Weights of a small GPT-style language model, trained from scratch on English Wikipedia.
Size: 11 layers, width 256, 4 heads of 64, MLP 1024 GELU, vocabulary 1425, 9.57M parameters.
Architecture: no biases in attention or MLP, untied embeddings.
Training: a variant of Muon for these matrices, 313M tokens, 9824 steps.
Each number is 50 + 10 x the weight over its row's rms, rounded and kept within 0 to 99. Layers, rows and columns count from 0. The size before them is the row's rms in percent of the matrix's.

# o: layer 4 attention output (transposed), 256x256, rms 0.139, rows 153-191, columns 0-63
# v: layer 4 attention value, 256x256, rms 0.0813, rows 154-191, columns 0-63
# q: layer 4 attention query, 256x256, rms 0.108, rows 192-205, columns 0-63
# k: layer 4 attention key, 256x256, rms 0.101, rows 192-205, columns 0-63
o153 094:50 49 41 53 36 36 55 45 48 60 50 55 61 30 65 43 52 55 59 69 73 53 57 45 34 49 49 45 50 38 48 46 51 53 58 50 75 50 57 60 28 38 58 65 69 70 48 55 71 37 48 53 58 50 62 57 37 37 53 50 48 59 48 48
v154 099:48 62 48 57 25 56 57 50 43 63 67 52 57 54 48 72 54 40 49 47 52 51 32 66 57 49 50 29 61 42 42 57 62 26 55 56 61 57 50 55 54 33 69 43 55 46 44 46 40 47 46 55 66 53 38 39 43 50 71 40 75 44 46 33
o154 103:41 42 45 45 65 54 49 48 43 52 48 48 48 64 71 43 33 63 54 52 46 40 62 40 46 44 47 58 51 57 74 50 39 68 58 44 41 36 48 62 64 61 31 42 52 39 49 63 45 33 38 39 50 62 65 58 60 52 38 65 46 72 52 65
v155 096:52 51 46 48 42 48 63 45 43 57 46 30 60 47 50 43 40 39 66 51 48 49 65 61 46 37 45 46 45 55 42 45 64 54 27 47 69 74 52 38 53 41 32 48 46 32 62 46 41 43 47 48 51 63 48 62 58 52 53 45 61 44 35 33
o155 095:47 59 53 52 54 52 46 58 22 59 65 52 49 51 45 49 60 41 47 35 55 51 53 41 50 52 57 42 50 40 55 35 38 50 80 37 38 43 38 71 45 64 53 41 60 62 34 65 61 58 40 49 30 56 33 35 46 52 55 42 56 58 56 69
v156 093:42 59 49 43 57 50 54 42 38 46 56 42 37 60 66 44 62 47 58 29 43 49 49 52 41 65 58 57 49 63 52 45 44 66 35 57 62 63 53 42 29 63 65 67 52 37 45 57 34 19 53 66 50 49 59 46 40 39 46 33 31 45 58 32
o156 091:65 52 61 60 44 50 42 65 70 68 64 49 50 40 40 51 59 48 62 55 62 54 60 51 39 44 63 37 48 46 71 60 62 58 66 28 22 47 51 45 59 39 49 50 57 51 41 42 50 63 41 43 60 42 43 55 59 55 57 36 60 46 35 49
v157 102:52 45 54 50 53 49 55 51 46 43 46 53 43 55 54 51 56 54 68 60 54 44 63 64 30 57 65 48 50 61 29 54 66 49 42 43 48 31 44 24 45 46 46 57 36 35 55 42 57 73 51 32 49 49 33 46 58 41 44 54 49 49 38 55
o157 104:48 69 35 30 49 29 50 28 55 57 79 53 51 38 54 48 31 42 51 44 51 51 54 40 69 58 54 59 33 62 73 51 60 55 43 48 39 55 29 51 59 50 56 44 51 59 35 51 52 39 46 60 38 46 55 50 33 57 72 53 40 41 49 33
v158 096:61 47 51 65 62 51 61 32 58 42 47 51 65 39 70 48 40 35 52 63 38 36 41 46 81 41 45 40 51 64 46 49 46 41 40 38 39 56 50 52 72 60 62 71 48 49 54 58 49 61 44 57 48 66 64 47 72 61 36 54 42 40 40 51
o158 095:46 36 49 39 46 63 55 49 35 27 55 52 32 47 21 46 53 69 50 59 39 65 53 49 28 54 46 74 50 45 33 48 60 62 58 64 52 46 65 46 44 31 53 52 67 48 45 20 46 56 47 24 42 41 54 48 40 50 50 54 65 63 62 45
v159 093:41 48 37 56 44 50 56 64 40 47 55 64 43 52 58 46 45 57 45 52 66 38 42 39 56 61 52 56 54 64 53 55 43 48 30 46 48 43 56 67 63 36 40 51 58 48 41 47 66 51 43 58 50 55 44 54 55 52 35 40 61 41 44 47
o159 090:59 40 62 41 55 54 51 48 69 49 46 42 52 45 39 38 70 37 50 61 65 51 49 50 48 41 62 33 47 38 53 52 60 50 59 51 53 54 53 49 49 58 52 55 45 55 34 43 43 64 53 40 63 55 50 35 58 45 56 54 44 54 44 50
v160 098:40 72 30 44 38 52 38 56 55 48 72 50 39 53 46 43 77 49 49 39 46 48 53 50 40 36 40 55 54 47 49 46 37 58 60 57 50 56 53 39 45 60 47 58 37 61 62 53 59 41 48 50 53 59 54 33 44 59 50 46 42 56 32 23
o160 099:64 38 46 69 59 50 40 70 47 56 29 57 65 55 51 42 53 61 53 69 45 57 55 39 43 45 51 49 35 59 53 63 58 39 45 62 47 41 42 63 57 48 44 34 49 46 41 37 29 65 46 44 44 24 60 61 52 44 55 40 42 48 58 61
v161 100:50 51 49 65 50 51 34 58 52 52 38 56 55 54 58 52 47 55 38 48 48 52 50 47 65 42 48 56 50 34 41 63 56 37 36 45 41 60 47 47 45 33 47 53 46 48 48 42 23 72 33 39 51 47 38 46 49 22 61 45 39 58 68 40
o161 104:39 46 48 48 39 46 64 41 44 30 57 45 48 48 45 61 52 43 51 52 59 52 47 49 44 55 51 44 51 73 39 51 40 51 53 49 46 35 47 47 53 64 34 52 50 58 58 49 36 48 59 68 33 52 67 51 50 48 30 37 44 62 44 49
v162 107:37 57 42 37 42 49 53 31 59 52 42 40 41 56 35 41 57 60 64 47 56 50 46 50 43 71 53 60 63 54 50 56 40 39 60 66 55 60 54 41 48 42 49 52 61 29 53 45 46 41 65 59 44 54 64 50 62 47 43 56 47 40 44 57
o162 107:69 55 41 48 59 43 46 53 29 64 51 67 57 40 70 43 47 53 40 56 38 57 61 69 26 42 60 47 34 58 54 56 55 60 38 46 56 54 60 50 38 37 51 37 50 57 39 58 50 47 33 55 47 46 53 54 45 61 51 55 64 29 57 45
v163 095:46 58 43 61 47 62 60 45 62 38 81 42 64 48 67 63 47 55 39 61 53 59 61 29 50 46 50 41 58 65 59 42 51 41 52 34 55 65 48 52 44 55 41 45 52 46 65 39 52 38 57 73 43 56 51 68 46 38 67 55 57 52 53 72
o163 094:55 50 54 39 54 48 46 58 33 54 53 57 43 40 38 18 48 40 54 40 49 45 39 54 30 39 48 54 53 65 34 48 37 34 56 53 43 45 52 42 60 59 45 41 49 53 48 44 52 53 47 46 62 49 54 50 36 47 33 35 40 48 49 49
v164 103:50 41 50 43 51 56 28 53 60 55 45 43 70 42 32 50 39 55 34 56 53 64 54 72 31 56 52 51 48 48 61 61 55 51 47 50 45 45 61 43 54 66 58 59 52 60 71 60 37 51 53 51 28 46 31 32 60 46 43 43 48 24 39 55
o164 103:53 51 55 44 45 39 39 59 50 46 38 50 24 47 62 59 54 59 50 54 51 44 52 26 73 43 37 47 46 57 44 44 48 43 42 69 66 47 45 40 41 46 56 46 44 66 51 56 53 61 47 42 55 35 43 46 54 65 64 54 60 72 49 45
v165 095:33 56 63 43 59 56 38 59 50 54 37 42 59 46 31 53 53 55 45 53 61 64 56 41 49 43 48 47 58 60 46 59 37 44 53 55 62 65 56 54 47 49 57 42 27 48 50 55 62 56 39 56 78 60 46 30 38 45 56 63 61 65 54 40
o165 092:47 32 45 72 65 51 63 41 48 43 41 48 28 51 62 56 37 53 45 29 46 37 35 61 48 58 40 40 70 56 58 58 43 42 51 79 28 39 49 61 61 50 62 59 62 64 46 36 58 45 40 55 49 61 55 56 70 48 45 48 33 46 63 50
v166 105:58 41 58 26 33 50 61 59 50 59 58 39 62 59 51 56 64 52 63 52 38 61 55 64 46 53 50 48 45 47 32 44 34 35 38 55 53 61 31 56 53 67 46 34 54 47 30 48 68 42 55 42 50 48 28 37 48 47 61 52 38 55 46 56
o166 104:39 47 52 60 55 36 45 45 45 52 46 62 42 53 45 40 20 36 46 55 49 33 55 40 47 62 59 50 54 63 56 45 37 55 56 26 61 44 72 40 54 46 33 57 48 61 71 36 52 39 32 44 40 46 61 31 47 62 53 55 61 44 49 48
v167 093:49 35 62 50 68 63 36 50 54 50 65 51 70 59 39 53 46 60 51 32 56 58 65 64 55 52 53 39 53 67 44 55 50 48 36 34 48 35 48 56 67 65 46 55 46 74 53 45 63 46 59 41 47 60 63 50 48 64 51 54 65 43 45 46
o167 096:53 57 45 37 44 19 74 47 44 44 33 51 45 67 38 62 22 29 50 62 64 60 40 35 47 40 39 55 64 38 36 59 50 38 65 40 39 59 54 46 56 50 56 68 45 48 61 44 60 67 42 44 49 38 52 55 49 30 51 61 49 31 42 52
v168 106:39 53 57 65 57 44 61 46 53 59 58 52 56 44 36 50 50 59 47 48 64 51 38 47 53 50 68 72 42 48 45 61 41 43 38 43 46 45 60 34 49 56 53 55 58 48 33 36 53 54 47 42 37 61 49 47 57 52 52 41 50 38 48 41
o168 105:51 44 49 53 58 48 60 41 46 53 60 52 54 77 38 57 49 49 37 45 52 45 64 48 51 42 40 25 62 57 38 40 59 52 65 47 43 45 53 52 54 50 48 54 30 51 66 49 48 53 48 52 50 34 58 46 57 47 49 43 40 72 55 59
v169 101:45 59 59 66 53 54 33 52 66 50 39 48 63 54 64 52 33 50 53 47 32 49 46 42 54 50 36 58 51 61 48 37 51 40 56 54 52 44 50 47 59 60 63 59 40 59 26 72 47 48 62 46 40 54 63 52 56 29 38 54 54 56 61 47
o169 099:44 46 40 54 48 47 57 45 54 49 57 56 59 46 35 68 72 61 52 55 52 61 65 57 47 50 63 46 50 45 64 56 53 42 49 59 46 46 45 39 44 38 57 43 43 40 72 59 58 56 46 58 69 38 42 44 58 41 48 53 60 62 38 48
v170 109:58 55 22 36 55 50 51 44 56 42 51 53 58 38 60 46 58 66 65 52 64 35 51 53 63 54 64 43 48 58 54 43 52 40 39 62 44 33 54 51 48 50 49 41 29 28 60 58 57 55 33 44 56 57 23 49 62 31 36 46 36 49 51 53
o170 106:40 53 67 39 64 52 38 56 48 37 60 46 38 61 53 31 49 51 36 56 44 50 57 35 49 43 58 58 36 52 48 38 52 59 63 50 41 62 44 40 55 25 53 58 66 59 43 52 33 47 51 47 53 47 72 47 45 64 60 54 48 47 51 36
v171 101:49 51 36 51 60 53 38 62 44 50 31 54 56 49 47 48 61 64 58 46 54 44 59 41 58 35 58 51 47 53 50 53 63 32 39 43 42 66 54 49 46 51 47 42 55 53 48 70 48 44 47 49 43 36 54 48 37 44 46 52 54 52 48 63
o171 098:63 49 54 54 54 47 52 47 41 52 83 28 61 64 59 55 50 37 46 49 43 48 47 50 81 60 52 54 36 41 35 62 38 62 57 43 56 55 53 43 76 50 42 60 44 48 40 67 37 57 49 46 66 59 49 53 52 54 57 35 53 20 60 36
v172 102:49 61 36 63 49 37 44 43 49 49 62 55 53 34 43 41 40 57 49 48 39 52 52 58 48 54 51 50 64 44 51 58 62 47 43 51 52 53 63 62 49 48 60 50 66 55 34 33 47 65 40 36 40 47 49 49 55 45 68 57 40 63 55 62
o172 109:54 35 61 38 49 39 50 70 61 27 44 36 48 65 70 53 64 40 49 43 57 61 59 32 53 53 46 58 45 56 53 50 39 43 58 50 47 56 46 30 44 36 30 46 55 46 67 58 45 45 48 47 31 49 40 61 48 50 52 43 46 43 44 44
v173 110:46 56 37 47 43 34 59 37 47 47 57 56 50 54 62 42 61 60 42 46 49 64 58 67 41 45 52 60 38 63 44 47 59 60 46 39 44 37 53 65 46 37 50 59 64 35 47 45 43 51 57 41 41 39 51 39 44 55 52 48 43 74 57 46
o173 110:64 45 53 40 44 49 44 65 71 49 65 54 49 49 44 63 40 45 38 69 47 50 39 55 52 52 53 47 43 52 48 42 66 13 78 56 58 50 48 44 61 56 48 44 53 40 43 65 44 41 46 38 48 59 36 48 75 53 39 41 67 46 34 66
v174 107:46 49 48 56 46 60 50 66 56 55 56 36 47 44 35 57 33 47 49 66 62 52 63 48 49 43 68 53 48 55 51 45 51 61 75 38 38 51 42 63 60 41 37 46 44 65 34 64 52 50 51 44 43 59 66 47 61 44 53 71 39 59 33 63
o174 103:50 34 64 50 47 33 59 43 24 52 45 55 62 38 61 41 33 47 40 50 48 62 41 60 58 54 56 63 48 49 43 58 63 49 28 60 63 50 73 70 42 48 46 46 41 58 50 53 57 61 59 36 35 46 52 48 48 47 43 47 48 41 59 38
v175 106:61 47 40 68 35 55 41 57 46 46 74 65 41 36 47 58 54 57 51 31 60 49 65 49 50 55 40 47 56 48 50 40 65 35 52 47 45 62 38 57 50 54 50 43 47 48 53 27 34 40 60 36 48 47 62 33 41 54 49 52 53 33 36 57
o175 106:56 45 62 39 54 38 36 53 45 45 46 36 49 55 43 44 44 42 51 72 44 37 42 64 29 58 48 50 45 54 50 46 56 61 64 41 53 49 59 48 44 53 59 44 56 68 45 71 58 64 44 53 34 61 39 59 33 41 51 36 31 72 43 59
v176 099:39 66 46 40 52 48 40 59 51 71 47 37 58 44 57 51 48 61 35 35 41 44 46 48 46 46 55 50 58 49 48 54 62 34 45 60 42 50 54 56 44 52 63 48 67 47 49 35 63 60 59 44 31 51 60 63 59 43 47 55 39 50 50 65
o176 104:69 38 43 49 38 67 57 44 51 30 46 41 36 67 45 52 61 50 38 44 48 52 51 44 39 56 55 66 53 55 39 41 36 56 60 56 65 58 55 44 47 49 54 50 49 53 47 42 49 38 48 74 63 33 49 43 36 69 39 35 58 38 69 40
v177 092:33 59 36 37 59 37 60 38 51 52 50 66 46 44 39 39 48 76 61 56 44 58 60 61 41 38 40 61 61 63 52 53 51 47 46 42 53 64 59 57 53 57 45 59 49 73 57 56 45 78 35 70 52 53 49 52 53 64 39 54 41 61 34 25
o177 088:62 54 54 64 39 67 53 52 56 43 45 44 31 40 46 55 44 44 39 26 63 39 43 44 65 61 56 25 68 54 50 43 38 43 59 59 39 31 47 58 52 49 62 46 54 44 45 49 45 41 46 40 37 56 61 66 46 43 43 44 71 34 57 43
v178 102:36 62 53 53 61 62 64 63 44 52 44 42 51 36 63 41 40 47 40 64 42 38 48 53 51 60 50 51 40 42 60 48 67 57 50 55 44 51 35 50 56 34 45 53 57 48 68 68 74 62 58 30 30 49 37 62 59 55 46 46 40 58 46 47
o178 100:59 55 42 55 49 61 32 63 50 54 55 63 38 57 41 56 62 37 50 49 49 89 57 47 57 44 41 63 42 58 45 64 29 43 66 47 57 51 55 52 52 56 42 44 40 55 46 36 37 63 43 61 36 46 58 34 63 59 37 48 54 63 41 36
v179 104:71 58 46 55 60 45 65 47 38 44 64 60 57 46 55 48 54 49 53 48 63 63 50 54 55 60 39 55 49 52 49 39 42 69 58 56 54 49 56 63 32 39 45 70 44 35 42 42 60 55 50 36 29 65 59 37 60 57 68 45 41 60 53 50
o179 104:34 45 42 50 42 51 45 49 72 52 41 54 59 54 26 47 45 33 45 50 65 42 50 60 40 56 42 47 63 49 42 56 59 45 54 31 47 53 40 40 52 45 79 43 44 70 57 58 41 45 64 55 60 52 48 36 55 33 39 58 63 58 54 51
v180 095:42 47 45 34 46 51 66 41 52 55 62 47 56 55 42 70 51 34 49 60 59 61 38 66 46 65 51 47 55 57 61 42 60 35 40 40 49 33 61 44 52 39 29 46 41 49 35 57 69 52 48 63 45 51 30 61 44 48 58 73 74 36 45 59
o180 096:53 31 31 53 36 47 48 52 54 78 45 41 44 48 59 37 32 43 55 39 58 36 47 59 57 34 38 52 50 35 42 53 36 58 59 52 58 51 48 61 48 51 56 65 52 59 48 44 60 46 51 48 65 47 51 46 51 67 62 48 49 42 40 50
v181 093:47 67 43 70 43 44 46 47 55 56 48 32 62 45 50 61 49 52 28 60 46 58 49 65 49 51 44 45 48 43 54 46 57 41 53 47 34 59 55 17 39 44 53 52 45 50 56 60 53 41 49 58 59 46 37 49 43 53 53 56 59 57 47 56
o181 096:23 58 53 40 51 66 47 56 50 45 61 69 30 52 53 26 53 58 30 39 53 49 47 41 51 46 29 50 44 66 38 61 39 45 45 65 63 35 41 53 43 59 48 47 70 48 51 56 44 32 60 45 64 59 62 56 74 48 55 46 51 54 54 59
v182 099:49 49 50 44 49 48 67 41 20 47 37 50 57 57 46 59 48 56 53 31 37 40 61 54 74 38 57 36 42 45 45 55 66 54 62 33 51 56 47 46 58 36 39 48 62 53 64 66 58 50 50 51 46 71 57 53 32 35 58 55 58 43 55 57
o182 097:58 68 57 52 56 46 53 59 64 61 71 41 56 50 53 43 47 55 48 45 59 40 57 58 59 47 27 52 46 57 71 51 37 38 47 50 46 56 49 49 46 52 52 40 54 41 45 51 51 57 35 40 56 43 49 49 55 69 42 53 54 56 39 60
v183 104:36 66 41 66 56 38 59 34 47 38 57 62 59 55 57 30 55 63 58 57 61 47 35 43 57 48 51 47 40 61 64 59 52 42 38 50 47 61 59 45 44 74 66 35 40 62 64 57 59 52 49 74 48 36 44 47 51 37 30 52 58 40 59 54
o183 105:70 38 49 50 47 62 44 60 50 57 48 52 38 43 64 42 56 54 44 41 64 62 60 52 62 51 48 35 66 39 43 49 64 46 51 39 47 54 34 34 52 33 49 58 56 40 43 48 50 70 44 31 59 52 55 58 44 68 56 56 67 22 64 33
v184 098:60 48 72 49 27 37 65 58 46 34 48 36 58 44 40 58 34 55 43 54 62 62 51 56 32 49 60 56 57 64 35 59 43 41 49 37 49 53 58 47 52 59 66 63 52 46 56 56 34 55 54 55 61 66 67 48 48 51 61 54 49 53 42 45
o184 097:44 60 50 58 63 34 50 36 55 45 40 45 48 42 54 51 55 42 35 51 51 41 40 44 46 70 43 56 48 44 48 57 41 55 72 56 63 52 62 50 46 42 37 41 48 35 57 39 46 45 24 73 20 38 52 63 42 37 48 58 57 59 50 56
v185 086:44 37 53 48 43 66 40 52 69 52 35 35 54 38 35 46 52 37 28 44 34 48 47 41 41 56 64 49 55 72 56 61 53 35 33 41 62 55 46 36 53 31 64 66 50 56 50 48 49 42 47 45 41 32 73 48 53 56 58 51 28 62 43 58
o185 084:53 56 32 63 41 51 38 52 60 45 42 37 45 72 62 57 51 44 35 53 41 64 56 65 34 52 40 58 42 54 53 44 39 56 48 59 56 50 51 53 57 64 49 31 45 43 64 53 58 53 39 55 65 45 63 52 53 48 53 57 48 58 47 28
v186 102:39 55 39 47 51 59 40 51 64 51 59 58 58 57 51 80 53 52 51 60 41 55 28 62 57 43 61 39 46 29 57 60 53 67 42 50 53 24 39 52 59 41 49 37 41 57 58 67 47 57 48 54 49 61 61 36 39 51 35 48 47 55 41 48
o186 102:58 42 49 38 47 52 63 51 54 56 47 52 37 33 50 47 42 40 54 46 56 39 55 31 62 61 60 69 40 53 49 47 60 43 46 54 38 62 37 54 55 63 26 61 51 48 49 33 50 72 53 54 56 24 61 47 53 47 71 46 59 49 57 56
v187 100:57 39 37 53 44 42 74 48 67 44 55 26 74 52 41 53 41 48 30 60 45 47 53 45 64 51 64 59 56 51 54 52 68 73 58 46 33 43 52 48 43 60 51 58 50 45 50 56 55 59 48 42 53 43 34 53 65 59 33 41 33 35 37 40
o187 100:44 34 44 45 39 44 30 54 52 52 42 53 26 60 48 53 55 45 62 55 45 52 46 55 52 52 37 46 57 54 27 62 29 63 49 55 64 70 43 45 45 47 56 49 40 54 56 62 34 59 34 60 38 47 71 21 38 60 44 51 51 53 48 67
v188 109:49 42 39 51 45 46 46 52 53 30 45 46 51 38 57 53 54 47 50 57 63 45 55 43 62 50 76 52 48 56 58 40 43 52 34 47 45 37 50 49 59 54 60 52 41 58 62 53 54 66 45 59 52 50 48 31 45 74 55 34 56 65 52 44
o188 106:52 36 41 37 57 57 42 36 45 52 52 39 42 56 37 35 48 52 47 44 40 43 46 61 47 61 42 74 43 39 48 54 51 53 54 60 59 50 32 34 48 63 47 49 44 52 40 52 43 48 42 55 58 45 41 64 52 34 44 60 55 60 51 51
v189 097:76 54 59 58 39 48 54 52 52 55 67 39 64 64 40 57 47 39 53 58 52 29 45 51 71 45 62 55 67 59 52 51 49 47 51 45 55 26 45 59 52 57 64 38 40 50 42 62 29 60 48 57 46 57 34 36 50 52 61 50 58 42 36 49
o189 102:38 44 42 54 61 61 74 39 43 47 44 52 47 41 73 48 48 58 55 41 27 67 43 49 50 46 53 58 40 56 49 61 57 51 43 49 44 42 52 28 44 64 43 52 34 52 58 42 62 58 36 38 59 53 55 67 56 51 35 49 35 55 60 57
v190 092:57 48 54 41 48 52 44 54 59 48 44 55 44 56 52 65 47 46 49 23 37 31 44 38 44 70 58 43 58 53 47 29 66 54 41 56 58 38 39 64 54 39 53 52 37 50 50 48 55 55 38 32 43 57 64 49 58 47 51 61 50 40 51 41
o190 100:55 67 57 84 50 52 67 35 56 64 58 36 62 45 46 49 51 35 48 60 48 50 40 45 44 31 47 49 37 44 56 67 53 43 44 51 53 48 50 56 55 55 45 60 33 41 62 36 43 57 85 63 58 56 60 58 37 53 54 50 27 61 45 52
v191 096:38 49 44 67 54 70 70 50 42 41 36 59 39 34 32 60 51 53 52 49 55 41 54 46 50 39 52 55 56 42 49 51 67 48 48 43 63 42 54 35 70 52 46 62 53 68 44 44 39 44 48 47 42 39 50 59 30 73 42 54 32 50 49 41
o191 101:53 46 67 43 44 49 34 50 71 48 65 37 58 40 53 57 47 63 48 59 76 48 41 60 63 54 62 40 58 63 63 32 44 48 56 28 40 37 46 58 43 47 41 55 61 40 43 37 63 50 48 59 52 38 47 28 40 36 56 61 49 76 44 57
q192 096:64 53 60 46 64 43 57 44 44 46 31 44 44 58 66 56 54 50 59 57 50 62 66 35 40 50 40 45 51 33 50 50 49 53 54 63 56 51 65 56 50 57 43 41 49 68 54 41 48 50 33 64 32 49 27 58 54 48 60 43 59 62 49 49
k192 096:57 49 48 41 51 63 50 38 45 51 69 52 60 63 58 50 55 43 46 45 45 54 59 63 59 49 67 35 28 54 54 68 49 55 60 55 57 56 44 55 31 54 48 57 34 38 47 50 41 32 49 49 56 52 54 46 45 42 41 52 63 40 35 73
q193 090:50 52 46 60 47 50 48 38 61 37 47 56 46 43 50 70 50 45 44 41 48 58 48 41 33 53 49 37 48 50 62 57 35 43 55 46 68 47 49 32 32 32 33 52 66 71 45 26 47 38 59 44 67 79 31 46 49 50 64 52 55 37 40 27
k193 089:57 54 48 44 62 36 56 71 66 43 46 39 41 65 60 51 50 60 44 56 48 51 59 49 57 43 49 61 41 35 37 57 43 46 53 37 51 38 52 50 54 57 68 46 32 41 52 27 49 41 62 32 53 60 47 46 56 45 53 36 25 46 50 58
q194 094:60 49 63 59 61 59 40 36 70 49 56 51 43 74 55 41 47 46 65 38 44 57 60 43 47 33 43 41 46 52 48 54 42 40 56 47 57 39 57 54 46 47 60 41 61 58 52 54 50 56 48 47 42 49 44 52 45 58 31 40 59 71 53 57
k194 101:67 40 51 38 41 59 55 49 33 54 32 44 42 54 61 52 49 41 54 52 56 45 54 48 58 57 58 50 57 56 44 50 51 66 54 49 56 29 62 53 58 43 50 55 43 60 40 41 24 42 58 41 60 46 64 43 43 37 63 53 48 64 49 55
q195 093:64 39 50 49 65 54 55 49 35 64 42 64 36 62 49 57 44 54 57 39 50 35 25 46 49 39 39 34 47 48 39 39 45 18 49 46 54 55 65 55 57 44 68 48 43 47 39 41 47 55 47 54 36 46 55 61 55 46 48 64 60 25 61 56
k195 090:44 36 50 57 44 52 40 45 67 56 59 51 51 61 46 44 56 52 43 47 57 43 67 72 46 40 60 60 74 49 47 60 36 57 52 46 56 43 29 49 22 55 35 36 46 56 58 57 44 56 41 37 39 42 43 42 64 37 46 44 52 61 49 55
q196 091:55 25 34 61 37 37 43 58 55 40 47 66 43 40 41 43 43 67 67 54 46 51 27 45 49 67 61 39 47 58 45 74 45 57 58 52 48 56 51 69 39 47 66 48 45 54 49 51 53 50 76 68 31 56 60 49 29 41 58 60 40 41 56 38
k196 093:47 50 44 60 52 70 51 46 54 55 40 44 56 46 42 41 53 21 37 55 56 54 53 29 61 45 56 50 41 46 54 41 44 34 46 68 44 54 47 49 52 43 36 32 53 53 48 49 48 51 45 37 45 35 40 54 53 48 46 51 61 40 42 69
q197 092:51 46 68 46 61 31 52 45 62 51 34 34 39 43 58 61 54 64 52 50 69 01 36 36 35 56 43 45 46 40 56 60 62 42 58 49 64 41 47 48 55 38 50 63 56 53 33 52 57 50 62 47 60 51 53 60 48 42 54 59 61 64 53 36
k197 094:49 44 34 49 43 50 43 47 37 53 52 50 61 46 52 55 62 51 41 55 38 68 60 48 41 30 42 46 59 63 21 42 70 55 45 59 38 46 59 48 65 70 64 50 66 60 49 55 71 58 17 58 63 63 46 36 46 54 49 73 45 56 30 55
q198 090:45 70 48 47 42 39 63 38 61 68 66 58 35 57 55 42 54 47 59 36 53 43 55 56 52 49 56 36 46 58 49 41 29 45 49 34 56 48 57 44 67 60 52 49 29 49 41 50 44 37 41 49 59 65 41 68 26 59 57 39 57 50 33 57
k198 091:71 57 43 58 48 66 56 41 47 31 55 39 44 49 56 61 44 50 50 43 26 60 48 54 52 41 51 55 39 26 44 30 57 58 52 57 55 58 56 63 38 56 48 44 69 54 70 59 26 58 49 53 56 36 39 36 51 30 37 63 46 52 46 53
q199 092:59 60 58 56 45 41 52 59 53 42 35 52 48 56 31 53 42 64 41 56 57 50 40 47 43 69 54 47 63 45 55 51 45 52 62 50 50 52 49 40 50 45 32 46 45 49 47 69 34 56 49 50 41 56 40 66 42 38 64 55 45 56 45 38
k199 094:39 52 53 41 53 45 34 47 47 61 39 52 38 47 44 54 28 54 31 52 39 49 52 52 59 51 62 60 36 56 54 58 65 58 56 52 76 43 61 59 51 49 61 35 50 65 51 65 52 45 63 50 69 61 59 54 47 52 51 53 49 47 52 50
q200 090:26 55 32 46 55 46 45 42 46 61 56 58 53 48 46 67 47 48 64 32 48 48 58 45 47 48 43 37 58 52 46 56 45 51 32 60 42 49 44 44 70 53 41 52 58 64 44 46 49 43 67 48 60 42 55 41 67 59 49 67 39 57 29 52
k200 093:53 55 40 30 52 72 49 43 61 30 47 51 49 52 45 41 61 57 37 39 51 46 46 61 51 36 46 50 40 55 41 40 68 34 46 37 51 56 33 53 53 54 57 49 32 54 63 53 53 49 41 45 37 55 50 63 40 44 49 32 60 71 55 55
q201 093:50 55 57 41 58 33 45 47 57 48 35 50 50 46 41 50 49 73 69 48 52 43 48 38 47 42 47 54 53 70 68 45 51 57 57 42 54 44 57 47 53 62 41 64 62 47 55 44 50 44 66 57 57 30 59 56 48 43 40 48 44 52 50 49
k201 097:53 52 48 65 73 52 60 51 35 55 51 61 55 48 54 46 29 41 33 50 42 47 33 60 45 52 62 48 44 39 39 42 55 53 62 50 44 36 38 39 51 72 67 64 34 49 48 39 40 57 62 53 40 42 60 49 32 44 32 50 43 54 40 54
q202 096:50 35 55 33 60 63 49 46 53 50 38 58 49 53 57 51 50 38 64 45 51 78 56 60 53 46 59 54 58 40 43 49 53 51 56 56 41 52 52 55 49 41 59 51 53 55 55 49 52 66 53 55 25 43 54 47 44 46 57 41 66 58 53 56
k202 092:50 65 39 37 71 46 45 56 46 47 29 39 52 45 48 61 50 44 46 54 55 42 73 62 48 39 45 50 56 54 54 59 40 46 45 48 40 47 67 59 42 49 55 54 38 67 65 39 47 49 52 56 29 43 53 34 44 41 47 61 63 54 38 65
q203 091:65 57 51 56 47 40 43 46 57 69 57 66 53 52 41 55 50 45 61 47 44 58 47 41 71 44 54 33 52 32 39 62 46 50 34 52 52 43 56 51 52 60 37 47 50 43 44 60 61 46 36 48 40 57 47 40 48 49 68 41 44 44 49 38
k203 092:47 68 50 44 47 57 49 42 40 67 37 60 59 45 52 68 43 69 37 57 51 46 56 50 35 49 53 58 64 50 58 65 45 50 49 42 28 64 43 45 55 48 52 57 38 52 54 48 39 55 47 47 50 48 68 61 59 33 36 48 52 61 45 41
q204 091:55 39 48 53 42 66 67 37 59 52 63 49 41 55 44 60 53 53 30 48 69 65 42 51 48 58 83 52 51 53 43 38 46 43 57 35 43 61 74 39 60 24 40 53 64 64 48 57 52 59 45 48 48 44 39 37 56 31 58 39 47 34 55 57
k204 094:46 48 61 65 55 51 29 43 46 51 49 42 61 58 58 52 43 51 57 58 60 43 58 55 67 38 39 43 48 57 57 59 49 63 46 38 40 48 32 64 35 61 70 48 41 61 45 32 40 41 48 45 70 45 74 51 37 56 59 42 54 42 60 54
q205 095:53 46 44 42 33 47 50 33 45 34 43 51 40 41 61 46 44 55 43 44 40 55 53 45 39 46 47 35 46 48 39 62 61 37 44 40 71 51 53 59 60 43 49 41 58 52 42 50 60 59 48 45 26 28 53 42 67 48 55 55 52 50 53 60
k205 097:59 44 52 50 52 53 43 52 46 39 51 49 59 42 59 40 54 36 38 62 60 50 59 73 37 64 63 34 50 48 57 59 72 73 60 74 38 53 65 43 47 34 64 64 59 53 76 44 46 39 35 60 62 64 51 62 57 40 38 46 45 46 44 54